From a checkpoint of a small transformer trained on Wikipedia.
Architecture: LayerNorm before each block, tied embeddings.
Each number is 200 + 30 x the weight over its row's rms, rounded and kept within 0 to 999. Layers, rows and columns count from 0. The size before them is the row's rms in percent of the matrix's.

# layer 11 MLP up, 384x96, rms 0.131, rows 4-40, columns 0-95
112,137,216,157,215,227,175,258,204,203,233,265,193,218,194,182,243,223,232,207,199,155,185,181,251,190,147,152,158,245,230,199,214,196,186,165,172,197,202,216,187,222,177,230,198,180,256,187,192,197,234,179,182,203,172,198,198,233,192,173,211,221,237,184,210,209,216,129,192,222,178,233,257,140,198,192,221,231,166,219,207,221,225,151,203,183,236,174,206,161,252,155,187,184,129,214,223
102,193,197,209,235,164,156,231,175,230,199,218,189,166,178,186,212,221,197,203,181,192,198,146,210,185,216,131,198,193,209,156,201,210,186,177,137,209,209,204,187,167,167,162,232,193,201,179,214,189,137,200,230,184,167,255,192,201,214,178,153,259,161,219,246,168,249,204,177,216,256,251,220,202,135,177,220,241,161,188,168,211,237,248,256,220,244,237,187,164,216,196,204,224,166,224,226
100,169,221,170,205,201,201,192,238,192,231,201,182,182,215,258,210,232,198,232,174,187,235,191,191,188,183,166,177,181,164,168,194,230,248,229,219,202,180,220,147,201,193,179,202,171,208,191,202,182,167,201,192,223,269,227,189,139,138,243,154,213,224,158,207,185,138,170,190,246,267,164,218,212,145,190,192,263,208,237,203,227,222,224,266,213,241,195,201,238,172,160,210,207,189,152,178
078,165,132,245,185,215,212,144,230,226,206,173,179,209,199,167,215,196,176,236,210,173,210,171,181,264,211,205,256,209,174,187,170,219,225,186,195,199,186,193,211,214,161,181,233,245,191,185,237,194,206,238,233,210,259,190,263,185,239,232,224,183,212,179,152,144,159,226,151,205,204,218,192,230,221,171,153,251,197,212,176,231,196,147,222,147,147,206,189,225,194,197,166,167,156,222,228
110,184,208,232,232,272,183,158,176,219,146,153,249,194,190,161,254,170,185,197,244,205,255,223,234,207,210,190,198,213,208,139,205,190,203,188,138,244,242,212,226,229,169,213,211,186,169,196,205,175,226,251,183,168,224,222,246,190,203,221,235,158,252,245,158,185,181,175,173,198,196,181,236,181,156,191,180,169,202,141,209,182,206,218,206,177,211,181,187,125,230,229,215,197,182,225,206
098,199,199,199,198,207,162,208,212,177,196,232,198,202,189,189,242,233,208,210,152,243,216,200,196,183,205,206,249,163,256,168,236,182,196,200,158,193,217,159,125,126,184,232,223,229,196,206,210,191,162,216,192,233,237,147,224,209,182,189,186,197,203,204,170,177,179,157,225,240,133,246,164,215,233,140,184,200,187,114,144,218,195,226,253,199,222,187,224,237,198,209,224,196,159,221,182
092,249,219,233,200,206,153,160,129,191,210,219,202,199,177,206,216,203,227,198,195,174,172,175,238,200,216,277,219,195,212,235,209,150,213,208,181,209,169,217,170,145,203,229,162,218,198,226,174,181,145,203,219,223,211,170,163,173,147,198,279,165,191,130,198,212,200,151,259,191,163,233,192,223,185,201,218,156,213,228,202,223,192,171,194,178,185,220,170,193,205,260,242,245,171,213,179
087,169,166,204,232,260,232,172,159,212,167,189,208,210,232,196,220,232,141,166,198,189,212,148,176,178,185,242,227,233,126,227,250,198,169,201,191,226,199,185,206,211,259,186,249,155,170,157,193,188,171,204,229,174,191,203,246,196,235,199,150,131,160,179,249,171,213,202,217,202,185,203,248,197,189,191,173,153,156,188,230,227,238,187,235,194,222,232,154,182,179,224,186,206,203,218,234
126,190,180,219,243,262,223,134,140,194,194,212,189,219,237,211,223,231,242,150,169,225,252,218,198,211,201,220,224,208,170,181,202,259,217,194,202,193,184,205,233,135,219,265,204,190,178,168,240,144,213,236,182,191,137,162,225,123,199,197,162,147,201,184,194,197,180,152,231,198,209,212,219,225,166,231,164,205,181,200,188,214,217,177,184,244,254,220,184,193,184,180,228,186,212,212,202
094,183,196,224,158,205,190,227,182,222,228,249,210,218,213,199,225,143,184,191,210,190,230,166,162,211,179,191,193,220,229,186,245,122,247,224,208,217,224,187,220,188,163,202,172,247,195,146,188,210,191,187,197,253,211,281,247,167,184,155,205,240,142,229,183,203,217,235,160,191,189,220,253,199,179,206,264,169,189,204,155,179,223,207,213,201,140,228,216,225,229,174,173,154,191,183,237
098,177,196,205,173,166,208,172,164,238,162,237,153,220,210,177,224,211,264,195,183,176,199,145,191,163,234,203,227,210,202,153,223,180,212,199,206,189,163,223,182,165,168,246,239,193,216,142,244,218,256,201,202,214,205,225,193,219,229,207,219,182,243,185,199,144,128,203,227,250,208,197,214,177,146,176,208,206,253,158,185,205,223,220,268,168,202,217,179,147,263,222,222,180,208,182,213
096,172,231,224,191,231,149,199,178,234,206,182,195,196,232,180,165,203,259,239,247,198,226,199,230,218,194,291,196,184,225,180,137,243,235,170,197,196,190,209,223,163,248,174,206,147,213,204,192,199,182,183,227,224,234,180,186,192,201,176,164,214,194,215,191,207,189,160,186,163,173,148,233,198,188,171,96,242,192,243,188,152,263,206,216,214,161,192,199,198,198,180,218,178,172,201,170
089,219,160,130,222,205,179,200,207,218,227,211,224,214,175,234,184,280,223,265,209,165,182,168,226,194,179,194,210,141,156,236,190,178,204,178,237,229,154,184,183,201,162,230,197,150,170,223,218,198,173,141,205,216,143,208,209,224,223,153,171,240,170,176,292,224,181,222,200,167,205,174,238,181,219,188,223,217,233,255,210,203,202,169,207,224,197,210,204,229,223,192,161,230,196,199,179
085,202,192,210,241,150,193,160,212,231,197,225,236,210,226,179,145,183,212,242,124,194,227,169,194,221,181,154,167,181,179,168,220,191,191,162,202,188,219,195,126,144,231,214,265,201,220,205,181,201,178,240,196,230,215,163,214,167,194,215,237,276,191,223,232,214,243,214,178,191,206,206,241,190,208,157,202,194,196,235,174,166,192,234,173,240,221,209,219,209,147,147,194,132,176,187,196
100,268,170,246,187,211,180,190,199,216,207,240,238,201,187,202,188,209,207,193,213,163,217,222,191,185,143,176,235,199,208,153,174,164,203,166,209,220,175,218,259,142,188,213,183,189,173,243,200,245,174,201,189,289,219,193,209,157,190,208,233,203,190,191,198,223,166,222,183,258,171,175,236,230,198,178,222,216,220,209,147,199,205,175,171,210,240,162,259,122,195,229,172,250,151,196,214
104,210,200,193,203,212,219,211,236,279,208,189,247,198,166,215,193,227,242,214,173,173,168,233,167,216,223,204,152,189,243,154,206,204,247,195,190,182,173,199,169,187,159,172,183,228,222,228,191,160,187,173,165,204,222,209,235,152,244,208,211,165,207,204,215,217,166,215,183,150,170,167,163,221,162,168,215,150,251,246,230,215,195,180,173,155,174,280,246,205,186,261,210,144,201,215,205
107,189,204,167,243,226,156,244,190,146,215,218,184,167,199,236,198,195,209,163,220,202,170,173,187,195,212,224,189,219,201,225,175,243,170,199,221,222,254,205,205,193,181,251,161,163,162,132,197,189,194,231,239,185,193,213,221,210,197,188,195,140,255,179,186,215,214,259,226,236,136,199,194,193,278,180,257,198,219,204,230,251,170,160,225,224,165,200,207,189,225,184,222,154,180,155,244
117,133,211,189,159,226,249,181,194,177,227,200,232,138,204,182,238,177,211,195,171,216,191,226,152,206,193,212,194,210,199,162,171,194,171,244,232,208,173,223,216,254,149,165,197,213,224,171,187,168,266,219,209,206,180,173,276,187,180,207,186,202,217,220,236,240,140,139,261,205,165,240,219,175,190,238,223,228,168,199,259,202,228,171,212,178,192,181,193,208,218,167,239,233,191,223,221
088,262,207,194,224,149,187,241,164,248,155,192,184,240,207,200,204,199,144,195,220,184,180,235,236,233,221,244,186,207,274,235,170,162,224,136,208,247,231,192,200,211,205,175,185,214,190,198,138,149,191,210,206,195,211,182,222,169,221,111,168,256,194,183,200,206,186,196,190,236,200,233,225,201,194,193,160,240,197,226,203,212,168,195,220,172,210,162,205,216,216,261,153,167,167,201,204
111,229,152,204,235,184,160,214,192,182,230,205,206,246,123,211,152,233,185,180,165,182,222,263,152,186,206,216,205,205,220,211,250,163,188,217,221,204,171,189,225,213,175,209,242,234,204,175,178,213,177,211,197,233,202,196,247,213,154,206,201,170,195,191,253,141,190,200,194,176,190,201,241,184,238,251,169,184,233,201,232,232,127,221,191,219,158,230,127,162,196,241,195,213,180,209,251
110,183,220,171,204,171,192,197,201,238,194,189,210,174,197,211,201,187,126,214,240,187,243,209,152,202,198,185,194,182,204,223,212,209,124,205,194,248,205,212,105,161,196,259,166,191,198,174,237,158,175,222,238,211,248,215,236,193,228,221,191,180,144,184,190,242,199,206,182,202,220,215,202,181,195,268,155,199,211,263,234,226,192,172,258,252,157,169,179,214,216,210,230,166,190,188,185
112,193,220,180,188,145,258,159,172,192,249,231,205,226,151,210,218,180,240,189,140,205,214,229,224,224,183,203,225,221,231,195,143,196,221,232,162,165,220,227,163,158,203,183,269,203,202,152,204,200,175,200,217,222,223,176,204,200,205,181,179,290,152,177,186,188,223,228,222,213,159,216,183,200,147,253,204,178,215,174,233,248,221,207,225,222,127,147,202,204,219,188,190,203,186,196,225
078,188,192,169,225,238,214,166,166,205,210,163,235,202,136,217,212,175,227,164,180,201,234,195,257,235,214,186,183,189,221,230,177,204,179,181,136,210,226,209,184,204,189,192,214,224,181,175,243,199,145,217,186,199,209,134,170,285,262,238,209,200,127,172,213,167,194,225,190,186,173,170,154,260,205,249,226,166,194,195,211,209,221,185,209,237,186,264,183,228,173,188,191,219,218,190,165
101,229,180,156,167,215,223,152,216,257,170,218,174,272,240,258,219,184,116,216,190,144,197,247,206,179,151,163,169,201,195,222,219,173,190,214,195,171,190,179,191,234,212,229,241,210,214,161,230,197,189,174,265,209,179,184,200,160,200,195,224,192,217,241,239,205,174,232,207,189,203,208,188,236,228,179,163,208,209,192,222,178,165,205,221,214,257,221,157,227,153,249,172,180,163,231,200
093,209,155,173,150,194,178,220,201,187,211,203,193,198,231,211,220,192,200,208,191,196,207,217,215,222,212,257,218,175,126,187,174,189,262,188,182,211,184,148,230,200,214,176,194,201,159,240,130,169,229,170,237,154,231,251,174,186,214,205,234,171,167,235,219,222,153,239,215,161,255,153,220,182,229,185,173,206,155,255,199,213,220,246,122,215,182,203,195,208,135,190,216,224,207,209,197
098,102,202,218,189,228,185,239,184,223,163,165,222,205,208,163,211,183,233,199,245,206,173,224,165,193,215,275,188,248,184,161,143,218,210,197,160,167,169,160,221,180,168,203,179,236,214,215,194,211,263,159,243,199,195,238,164,196,193,173,265,245,229,237,233,243,198,189,214,210,175,212,211,181,204,214,170,208,195,201,206,224,228,173,151,215,167,170,178,189,226,203,200,178,214,216,270
114,175,157,210,251,194,190,193,187,204,209,198,210,176,161,199,271,144,210,199,222,199,203,274,174,218,199,235,231,198,221,189,207,210,224,195,188,207,195,207,181,169,225,180,186,274,196,135,179,213,178,201,199,191,186,262,163,192,229,260,200,192,190,185,173,260,187,138,175,207,209,239,234,216,174,196,135,162,192,184,217,179,190,228,273,183,188,241,192,171,207,196,160,178,205,212,270
102,210,165,131,203,237,185,203,233,184,215,207,211,248,179,190,221,229,199,207,172,181,267,199,180,192,176,168,223,181,237,185,115,200,188,205,212,171,195,137,271,229,145,136,218,198,225,169,219,178,204,278,220,202,206,172,231,185,201,216,201,158,165,172,234,243,172,219,235,220,204,210,172,193,220,190,202,224,160,194,185,192,181,165,208,172,197,194,209,211,221,200,268,191,216,174,260
096,168,232,282,262,179,237,216,171,222,166,224,230,218,235,200,205,234,216,160,193,159,209,235,179,171,151,223,193,191,214,161,202,203,133,172,197,208,227,222,222,211,180,162,159,175,216,175,168,201,203,237,192,173,224,223,156,148,205,190,219,176,206,218,203,178,235,206,247,177,175,147,248,161,217,225,165,160,247,229,149,230,221,205,231,182,183,191,185,259,189,239,202,231,194,223,174
106,183,204,249,218,211,179,166,203,180,211,268,197,195,236,214,216,241,138,245,215,241,175,171,216,296,183,202,203,222,218,181,187,248,231,258,192,222,258,219,163,205,193,196,204,186,190,210,170,151,210,211,201,219,221,186,160,144,235,191,186,174,195,171,226,241,186,178,200,177,193,167,132,190,208,160,214,215,168,160,250,252,202,195,160,198,167,201,178,203,181,226,196,200,192,139,219
104,241,244,165,203,157,173,219,213,239,162,214,203,183,238,197,248,189,225,249,193,215,194,201,189,260,236,213,150,170,159,179,196,164,259,159,251,209,159,193,157,196,180,149,201,219,261,252,253,179,168,257,215,167,215,206,207,200,163,190,191,203,212,179,225,186,260,174,189,203,185,170,182,198,158,178,195,229,195,247,197,137,219,186,210,241,187,194,210,249,161,181,211,210,184,207,199
094,251,186,201,236,202,225,200,156,149,223,180,214,185,202,225,247,206,189,218,193,219,202,236,209,223,166,180,153,132,181,174,233,241,209,211,197,242,172,220,207,200,261,197,219,190,169,165,219,188,259,245,183,193,226,198,220,189,165,210,132,202,263,187,190,205,160,193,268,189,231,215,235,133,199,193,181,259,178,199,192,175,219,222,217,147,214,204,153,174,209,223,214,176,147,186,226
102,146,192,228,208,234,191,218,209,233,171,204,211,241,240,244,215,206,173,208,157,141,217,183,215,243,205,221,195,184,157,218,162,192,228,207,176,221,134,226,226,196,189,138,155,161,217,204,190,208,226,225,179,184,292,190,136,209,193,201,263,214,214,217,134,168,167,201,156,257,193,190,219,194,227,194,173,170,202,223,201,178,215,190,184,231,172,234,248,211,173,169,214,173,192,232,218
108,218,186,181,170,189,173,250,204,142,145,153,191,203,212,242,184,251,236,149,218,217,220,179,150,246,229,199,231,209,168,215,205,194,224,219,213,193,193,298,230,176,181,233,133,207,190,228,201,244,215,182,166,233,188,236,194,202,199,208,169,218,203,176,222,158,207,230,205,147,197,215,255,203,194,195,233,183,193,262,192,196,154,204,195,193,181,150,165,178,188,181,262,167,185,194,200
103,167,210,181,180,156,222,218,207,217,159,252,231,215,180,252,152,218,228,260,175,218,210,195,170,190,175,194,207,131,235,212,223,123,177,169,202,246,189,228,227,255,176,185,248,221,181,224,181,180,209,192,184,254,201,247,170,201,210,218,188,197,186,201,227,165,178,193,232,173,226,211,242,257,176,199,214,175,209,184,182,179,195,181,193,162,199,210,176,148,125,246,247,220,170,226,193
088,202,152,191,183,209,191,197,191,269,191,232,151,184,231,256,202,208,141,193,188,159,197,231,247,202,240,202,185,189,256,205,240,205,212,150,193,186,241,202,195,178,213,162,206,253,242,200,225,174,231,220,189,252,196,157,134,259,178,227,256,213,199,180,227,212,192,222,259,157,195,221,159,172,165,227,183,239,185,185,167,197,196,221,201,171,192,228,246,209,189,226,152,199,191,218,162
090,204,203,188,187,188,149,217,271,173,202,190,186,195,204,178,177,221,190,162,151,225,195,227,206,215,220,201,281,212,183,195,210,191,178,210,173,225,215,171,137,182,144,195,226,222,203,232,204,178,244,203,112,244,239,159,263,222,168,166,201,175,232,147,219,219,166,231,227,199,189,167,230,221,178,258,206,242,183,210,183,210,182,264,217,218,195,229,199,147,206,205,169,223,191,190,191
# layer 11 MLP down (transposed), 384x96, rms 0.169, rows 4-39, columns 0-95
100,211,246,209,228,191,196,204,219,188,243,213,238,157,195,197,221,176,231,145,200,177,125,241,225,211,219,241,194,188,167,191,141,173,196,193,174,211,195,227,195,165,220,211,169,205,217,197,178,209,208,174,171,196,208,198,110,205,171,214,135,180,251,197,254,182,188,222,231,220,227,215,145,176,235,199,206,203,147,153,211,210,258,190,226,162,237,211,210,227,221,193,224,145,209,208,265
093,191,182,172,176,218,161,233,222,220,217,203,223,203,229,223,219,255,235,173,149,217,208,192,191,204,166,243,207,185,186,271,179,258,244,209,213,249,210,202,217,193,203,243,181,173,174,198,141,197,222,181,188,207,245,136,194,181,188,221,206,205,201,191,195,191,198,203,268,166,151,165,159,243,212,213,205,233,131,185,274,234,183,165,184,186,190,172,196,215,176,165,211,174,220,174,131
087,156,155,219,207,156,197,179,241,151,196,200,214,185,162,237,129,176,222,163,204,200,177,243,171,238,172,238,190,139,178,216,193,156,231,195,213,247,202,204,232,203,143,256,218,207,137,201,225,180,231,176,191,239,238,202,210,179,224,199,154,241,217,190,169,209,252,268,195,223,214,163,236,214,154,204,166,202,173,220,186,198,247,175,229,199,208,213,198,204,196,196,192,231,174,149,222
079,209,195,206,245,223,253,219,182,200,137,202,220,183,171,192,201,183,192,231,188,201,170,194,226,220,199,244,186,212,194,177,217,187,204,197,171,227,198,229,236,169,178,235,152,182,241,148,227,146,213,248,160,196,185,152,124,218,199,183,206,215,196,184,189,151,241,194,196,224,165,166,246,209,224,216,192,183,189,247,99,253,164,190,253,250,199,219,181,206,203,213,185,172,247,218,207
111,173,190,217,217,214,253,212,233,179,171,239,183,211,234,208,216,180,186,197,189,216,203,235,181,251,244,145,251,215,236,205,193,188,238,176,203,203,201,245,170,185,180,172,211,162,167,216,213,237,227,204,137,147,205,215,189,172,169,137,236,145,132,194,189,238,159,190,192,250,193,192,148,214,229,168,230,192,150,195,209,190,224,231,188,225,255,270,173,173,222,181,181,188,185,218,203
091,163,213,175,225,201,178,267,194,178,172,241,235,181,125,169,135,209,217,196,209,225,210,188,190,186,189,156,211,233,250,190,202,160,192,221,195,185,184,186,209,187,198,198,266,206,189,202,166,240,227,202,184,223,145,180,196,270,154,214,234,190,220,180,236,255,212,215,190,214,145,203,231,186,207,203,215,236,168,171,174,273,208,181,146,150,204,225,193,208,219,245,207,240,179,183,165
072,149,192,148,212,139,195,243,223,174,203,193,157,245,211,203,163,197,197,138,212,229,186,203,240,188,246,221,219,204,167,171,205,191,205,203,172,204,187,237,221,130,231,152,207,215,192,195,182,163,235,234,232,186,249,188,225,146,235,206,138,227,261,246,227,155,237,238,187,204,249,193,243,195,152,195,192,226,199,210,181,201,174,231,160,202,233,178,203,169,167,212,197,191,221,225,224
085,189,157,160,247,133,243,168,178,190,221,211,157,217,229,163,190,210,204,210,174,222,182,116,222,239,194,189,217,202,183,149,239,191,173,218,190,130,185,222,213,194,198,210,297,187,199,205,172,159,228,178,215,165,198,218,203,169,246,177,145,257,208,188,190,240,204,213,221,196,186,184,182,216,185,223,208,199,212,244,190,222,232,158,191,190,282,180,233,196,198,222,234,187,211,210,200
121,245,204,209,197,213,189,193,231,188,160,214,197,188,168,216,221,201,263,182,226,271,239,234,198,210,192,212,232,186,165,148,182,214,228,202,257,193,177,186,177,152,134,245,173,187,197,172,200,201,188,168,234,230,200,221,229,175,225,259,252,137,175,183,195,207,214,168,195,257,219,214,227,252,145,232,221,200,155,168,235,155,169,201,208,204,235,185,198,157,151,186,202,196,171,177,187
090,205,181,141,127,176,199,192,141,186,215,154,149,166,199,242,170,213,220,214,200,212,180,224,261,207,173,238,189,218,166,229,215,264,186,237,187,191,214,186,148,206,215,230,152,219,191,188,196,144,183,249,208,197,152,220,186,195,176,197,222,181,205,177,248,235,234,161,220,190,214,233,241,210,208,205,190,248,219,243,235,203,138,193,211,218,168,231,210,154,166,218,208,260,186,199,213
096,121,226,229,236,276,211,217,171,214,223,220,185,169,215,221,165,247,182,257,212,196,169,213,230,199,213,179,132,191,198,199,250,197,219,210,171,189,230,177,224,225,245,213,181,193,175,214,193,192,186,206,195,166,184,177,208,172,189,196,155,173,194,193,158,211,251,225,197,232,216,164,212,183,148,177,158,236,165,179,259,156,213,258,208,183,258,207,242,237,204,197,239,156,188,186,171
108,183,246,193,209,183,242,158,184,155,221,191,160,146,184,176,201,187,199,180,187,240,204,152,222,190,228,207,223,233,219,159,205,100,177,178,160,199,178,212,195,273,220,147,192,224,170,240,213,203,224,196,241,193,170,248,150,207,211,255,210,185,208,234,220,179,185,214,173,162,202,198,217,256,174,258,215,201,199,201,166,209,200,191,160,237,224,192,183,158,245,190,206,213,218,247,236
080,178,160,164,245,192,225,168,190,176,138,191,145,249,239,177,212,156,203,142,222,212,209,217,145,191,172,185,183,170,220,224,232,186,196,191,195,230,199,229,238,186,179,200,212,241,274,176,191,258,177,245,173,158,248,232,235,223,183,204,161,210,241,224,177,181,190,179,172,238,197,239,167,207,191,193,160,202,190,215,224,155,180,247,171,169,246,234,183,203,197,183,227,167,205,192,252
086,213,237,180,206,174,249,217,163,216,228,185,195,124,206,238,194,139,186,164,235,180,169,196,198,252,230,257,215,195,221,222,187,190,209,168,208,231,222,182,189,214,196,134,173,213,175,236,197,202,245,221,191,201,196,221,190,242,265,224,160,178,173,192,175,163,189,280,196,171,239,168,201,233,253,187,174,212,195,169,178,166,208,260,212,141,201,184,205,196,179,237,156,166,200,201,210
092,189,133,179,205,190,183,216,184,207,214,212,160,245,165,198,174,173,208,113,225,208,189,170,198,215,212,227,212,142,212,224,220,229,206,171,180,136,189,268,181,187,215,142,191,231,193,219,216,214,192,216,184,189,180,201,200,205,206,173,238,208,194,178,197,266,205,223,207,188,168,183,265,179,198,189,221,228,246,213,258,219,282,214,197,197,201,235,192,178,200,199,144,250,230,174,144
104,224,197,201,171,213,206,193,189,114,197,222,164,150,219,189,211,180,206,257,199,206,195,206,251,201,177,205,188,189,147,227,146,175,204,248,205,263,203,216,209,171,220,169,186,212,249,183,221,217,194,177,196,163,213,285,198,163,163,177,159,205,210,184,229,183,233,121,249,242,205,213,198,230,219,207,198,209,209,204,210,183,283,196,187,169,216,165,228,192,229,181,213,170,175,173,246
108,236,183,233,176,194,203,200,238,207,209,144,215,208,219,171,224,185,170,220,196,190,244,234,229,251,225,166,212,194,251,174,201,153,256,147,166,153,182,154,191,193,234,183,210,226,223,263,199,224,212,188,183,170,275,167,163,201,180,203,193,255,151,205,158,192,187,159,189,164,261,184,210,194,167,179,193,175,191,176,199,174,199,231,240,175,185,213,188,215,190,228,154,246,246,218,161
118,222,198,221,225,159,220,212,161,177,251,224,223,176,204,287,185,201,228,230,270,209,185,216,227,219,152,193,156,186,214,170,235,170,204,223,191,166,177,176,184,184,202,215,235,223,155,225,157,214,211,225,156,201,192,179,224,229,215,201,197,243,178,236,204,181,196,146,139,210,188,149,211,196,282,165,239,250,228,182,173,158,213,153,182,197,201,216,153,193,208,201,188,195,189,237,162
086,186,241,168,239,237,234,205,228,202,179,198,198,216,218,218,188,207,199,212,210,215,186,215,210,185,193,186,120,186,181,142,224,224,242,125,231,148,169,220,184,225,243,215,208,207,131,241,169,164,182,166,247,183,220,206,236,192,184,234,150,219,166,190,221,226,160,229,112,194,231,167,189,199,159,248,192,203,165,211,207,189,184,242,185,236,224,189,216,183,249,162,211,212,214,191,223
105,186,223,177,224,241,262,159,219,182,178,159,189,211,155,179,211,178,183,214,209,181,165,184,197,177,180,218,198,159,192,197,168,180,203,227,268,217,166,256,216,143,202,146,182,157,197,233,161,132,193,217,184,229,206,204,175,166,231,162,195,218,267,244,229,221,198,182,215,235,192,244,247,168,224,223,222,157,222,193,183,211,225,222,200,173,240,210,239,204,193,179,191,237,227,137,242
104,199,238,186,184,144,200,169,218,212,196,229,213,162,212,220,175,175,199,200,182,200,213,182,201,170,209,195,202,162,201,194,219,215,173,211,214,253,208,178,187,180,227,162,289,225,134,215,123,195,192,178,209,189,186,135,193,209,281,208,168,200,204,180,230,245,233,198,235,215,216,226,211,193,233,208,180,220,198,150,221,230,181,105,197,204,251,144,220,204,224,214,221,211,160,222,176
118,228,148,175,219,162,223,103,177,226,251,185,211,233,249,193,203,192,221,215,166,249,238,181,183,171,178,164,218,216,208,154,167,212,179,196,187,157,212,208,177,228,208,166,176,171,232,234,196,172,169,186,195,211,189,173,226,218,185,203,140,245,209,261,178,194,249,246,255,173,158,212,228,213,168,226,169,169,265,240,198,191,190,224,222,181,235,183,195,211,181,187,175,206,215,238,192
076,157,161,181,235,183,191,206,233,179,221,224,149,225,293,165,186,274,192,213,200,227,205,191,198,186,169,256,211,241,199,197,180,208,151,185,209,203,155,233,198,269,156,195,187,140,212,169,167,201,187,200,216,199,240,217,230,189,193,152,159,219,230,234,205,227,194,198,228,200,203,190,247,137,173,172,212,231,175,189,192,218,213,169,175,195,187,223,270,198,229,214,159,211,188,172,174
089,226,194,206,238,177,197,188,189,175,239,218,180,196,176,197,225,241,149,219,210,233,258,161,242,223,190,219,194,250,199,174,167,169,153,177,180,188,226,242,233,209,212,194,188,204,204,194,196,211,213,175,146,180,152,138,200,194,189,227,183,217,253,192,221,313,153,186,248,196,220,205,215,185,198,212,168,193,115,239,196,194,195,218,180,216,183,187,220,232,229,132,204,226,219,198,189
087,200,150,173,199,187,197,193,206,224,236,214,208,240,247,226,131,220,210,153,197,155,196,249,219,223,153,162,233,215,213,168,240,218,224,207,209,244,176,180,215,183,195,213,156,194,137,198,203,227,217,186,276,224,201,189,238,202,170,223,257,184,201,214,151,219,174,190,203,187,249,188,169,242,204,225,214,225,166,210,218,171,199,216,213,155,115,191,158,131,179,206,175,193,201,219,188
107,229,232,223,209,232,180,170,198,167,182,185,232,148,163,191,261,202,166,203,163,200,199,172,160,208,215,117,122,189,231,205,184,223,246,207,184,168,229,256,219,184,171,192,255,240,214,208,227,247,218,195,218,100,221,220,242,225,175,188,200,181,208,179,180,174,175,232,242,183,214,181,196,220,168,178,230,215,160,220,185,198,222,195,187,190,216,177,176,198,186,251,231,181,227,180,227
109,145,257,212,214,184,186,189,257,193,198,228,191,177,221,262,170,212,204,193,180,229,156,190,150,182,170,156,205,240,264,234,243,230,226,245,219,191,151,203,191,247,199,200,207,191,213,204,191,186,189,233,167,125,236,192,195,203,225,157,207,187,193,199,151,162,196,221,195,202,194,197,216,202,182,212,221,216,199,171,203,227,232,142,185,218,161,160,260,217,244,183,222,184,151,130,224
107,165,228,164,173,168,191,169,215,217,169,237,227,195,221,229,156,183,180,192,217,192,209,172,228,197,195,152,213,240,207,261,185,170,227,163,133,223,191,208,157,129,187,202,175,233,187,230,188,203,205,245,203,156,182,194,197,186,117,235,219,275,248,248,212,197,193,207,199,200,226,161,201,194,215,256,206,205,225,202,160,215,165,225,223,175,205,222,184,221,176,243,149,237,222,246,196
093,162,192,204,195,162,142,206,183,191,196,213,222,185,166,203,180,221,211,254,245,194,199,195,205,227,185,152,183,196,158,239,176,193,166,277,258,179,224,214,186,218,157,246,223,216,228,221,183,208,231,183,163,204,166,157,154,201,234,240,157,216,163,207,236,171,185,193,128,232,229,201,202,205,230,227,199,212,174,246,191,215,135,179,248,241,232,217,205,235,144,217,232,175,176,207,211
100,252,183,159,197,173,158,199,177,218,171,179,195,223,176,209,256,191,234,219,208,166,206,229,181,145,206,200,223,193,229,208,219,176,242,200,177,197,212,200,225,202,203,194,192,234,210,205,252,159,214,219,275,201,162,184,218,306,176,216,195,182,235,166,220,186,157,173,186,213,122,209,215,192,179,234,193,220,164,171,191,186,179,155,200,245,232,222,160,211,252,137,237,191,183,200,229
106,194,147,204,212,232,203,212,237,152,182,166,170,205,207,245,159,186,211,222,189,201,213,150,184,215,183,202,172,237,289,228,178,193,185,215,200,178,181,137,185,236,197,243,155,221,210,204,192,210,244,197,218,162,231,184,173,194,199,187,242,219,231,188,233,170,141,257,288,157,217,227,197,207,251,205,174,196,205,208,194,162,170,183,206,152,189,197,222,206,225,176,234,135,234,200,206
092,202,241,202,168,186,215,219,184,195,241,152,215,228,190,219,181,217,152,271,207,245,240,191,210,188,213,184,250,235,190,229,222,202,199,142,230,203,230,183,206,222,193,218,181,150,195,232,153,234,225,226,205,215,209,202,204,135,228,227,193,229,150,199,211,156,226,229,160,183,234,234,180,189,166,193,190,150,194,231,101,208,191,195,219,235,181,204,159,189,196,170,123,189,223,173,216
120,191,224,202,183,223,217,151,180,119,182,113,170,237,181,179,239,230,219,185,211,237,229,170,195,163,244,195,124,235,208,158,203,207,188,240,171,186,225,184,216,217,201,237,182,258,206,224,232,199,224,187,196,212,192,232,213,173,161,183,184,157,186,243,188,165,225,198,255,178,233,209,201,246,173,215,216,200,176,213,191,224,194,200,187,212,172,189,181,213,135,227,257,153,246,212,197
100,179,138,212,153,178,186,225,207,198,190,230,189,229,162,221,154,230,239,197,196,195,146,203,161,216,151,235,213,156,180,236,192,224,214,239,262,181,160,242,296,206,271,171,180,217,201,195,233,217,220,180,201,200,192,191,213,177,191,185,131,170,239,179,168,231,201,240,207,222,138,259,181,194,194,214,202,182,193,203,221,197,174,212,177,194,184,156,259,200,189,201,174,207,202,204,187
109,219,204,174,243,175,222,219,163,201,246,203,164,240,209,149,235,170,181,204,214,231,168,212,166,177,201,179,235,190,146,249,172,227,242,199,181,177,244,170,241,210,189,171,197,176,244,209,170,161,192,198,194,216,215,197,225,202,230,169,189,177,146,180,181,220,262,197,124,170,185,178,275,177,225,188,233,236,174,205,218,177,160,215,168,249,208,246,138,229,198,205,190,184,213,189,245
084,226,221,222,199,132,235,223,169,179,177,166,197,157,231,256,263,211,237,228,265,249,191,196,222,252,161,192,231,163,157,178,164,202,209,225,204,202,202,176,241,199,173,164,150,218,133,228,171,177,193,168,229,143,212,216,236,163,196,224,250,173,184,177,176,219,219,228,200,193,243,140,189,200,204,193,208,185,211,192,201,223,194,191,195,249,196,155,174,164,202,200,222,243,202,180,208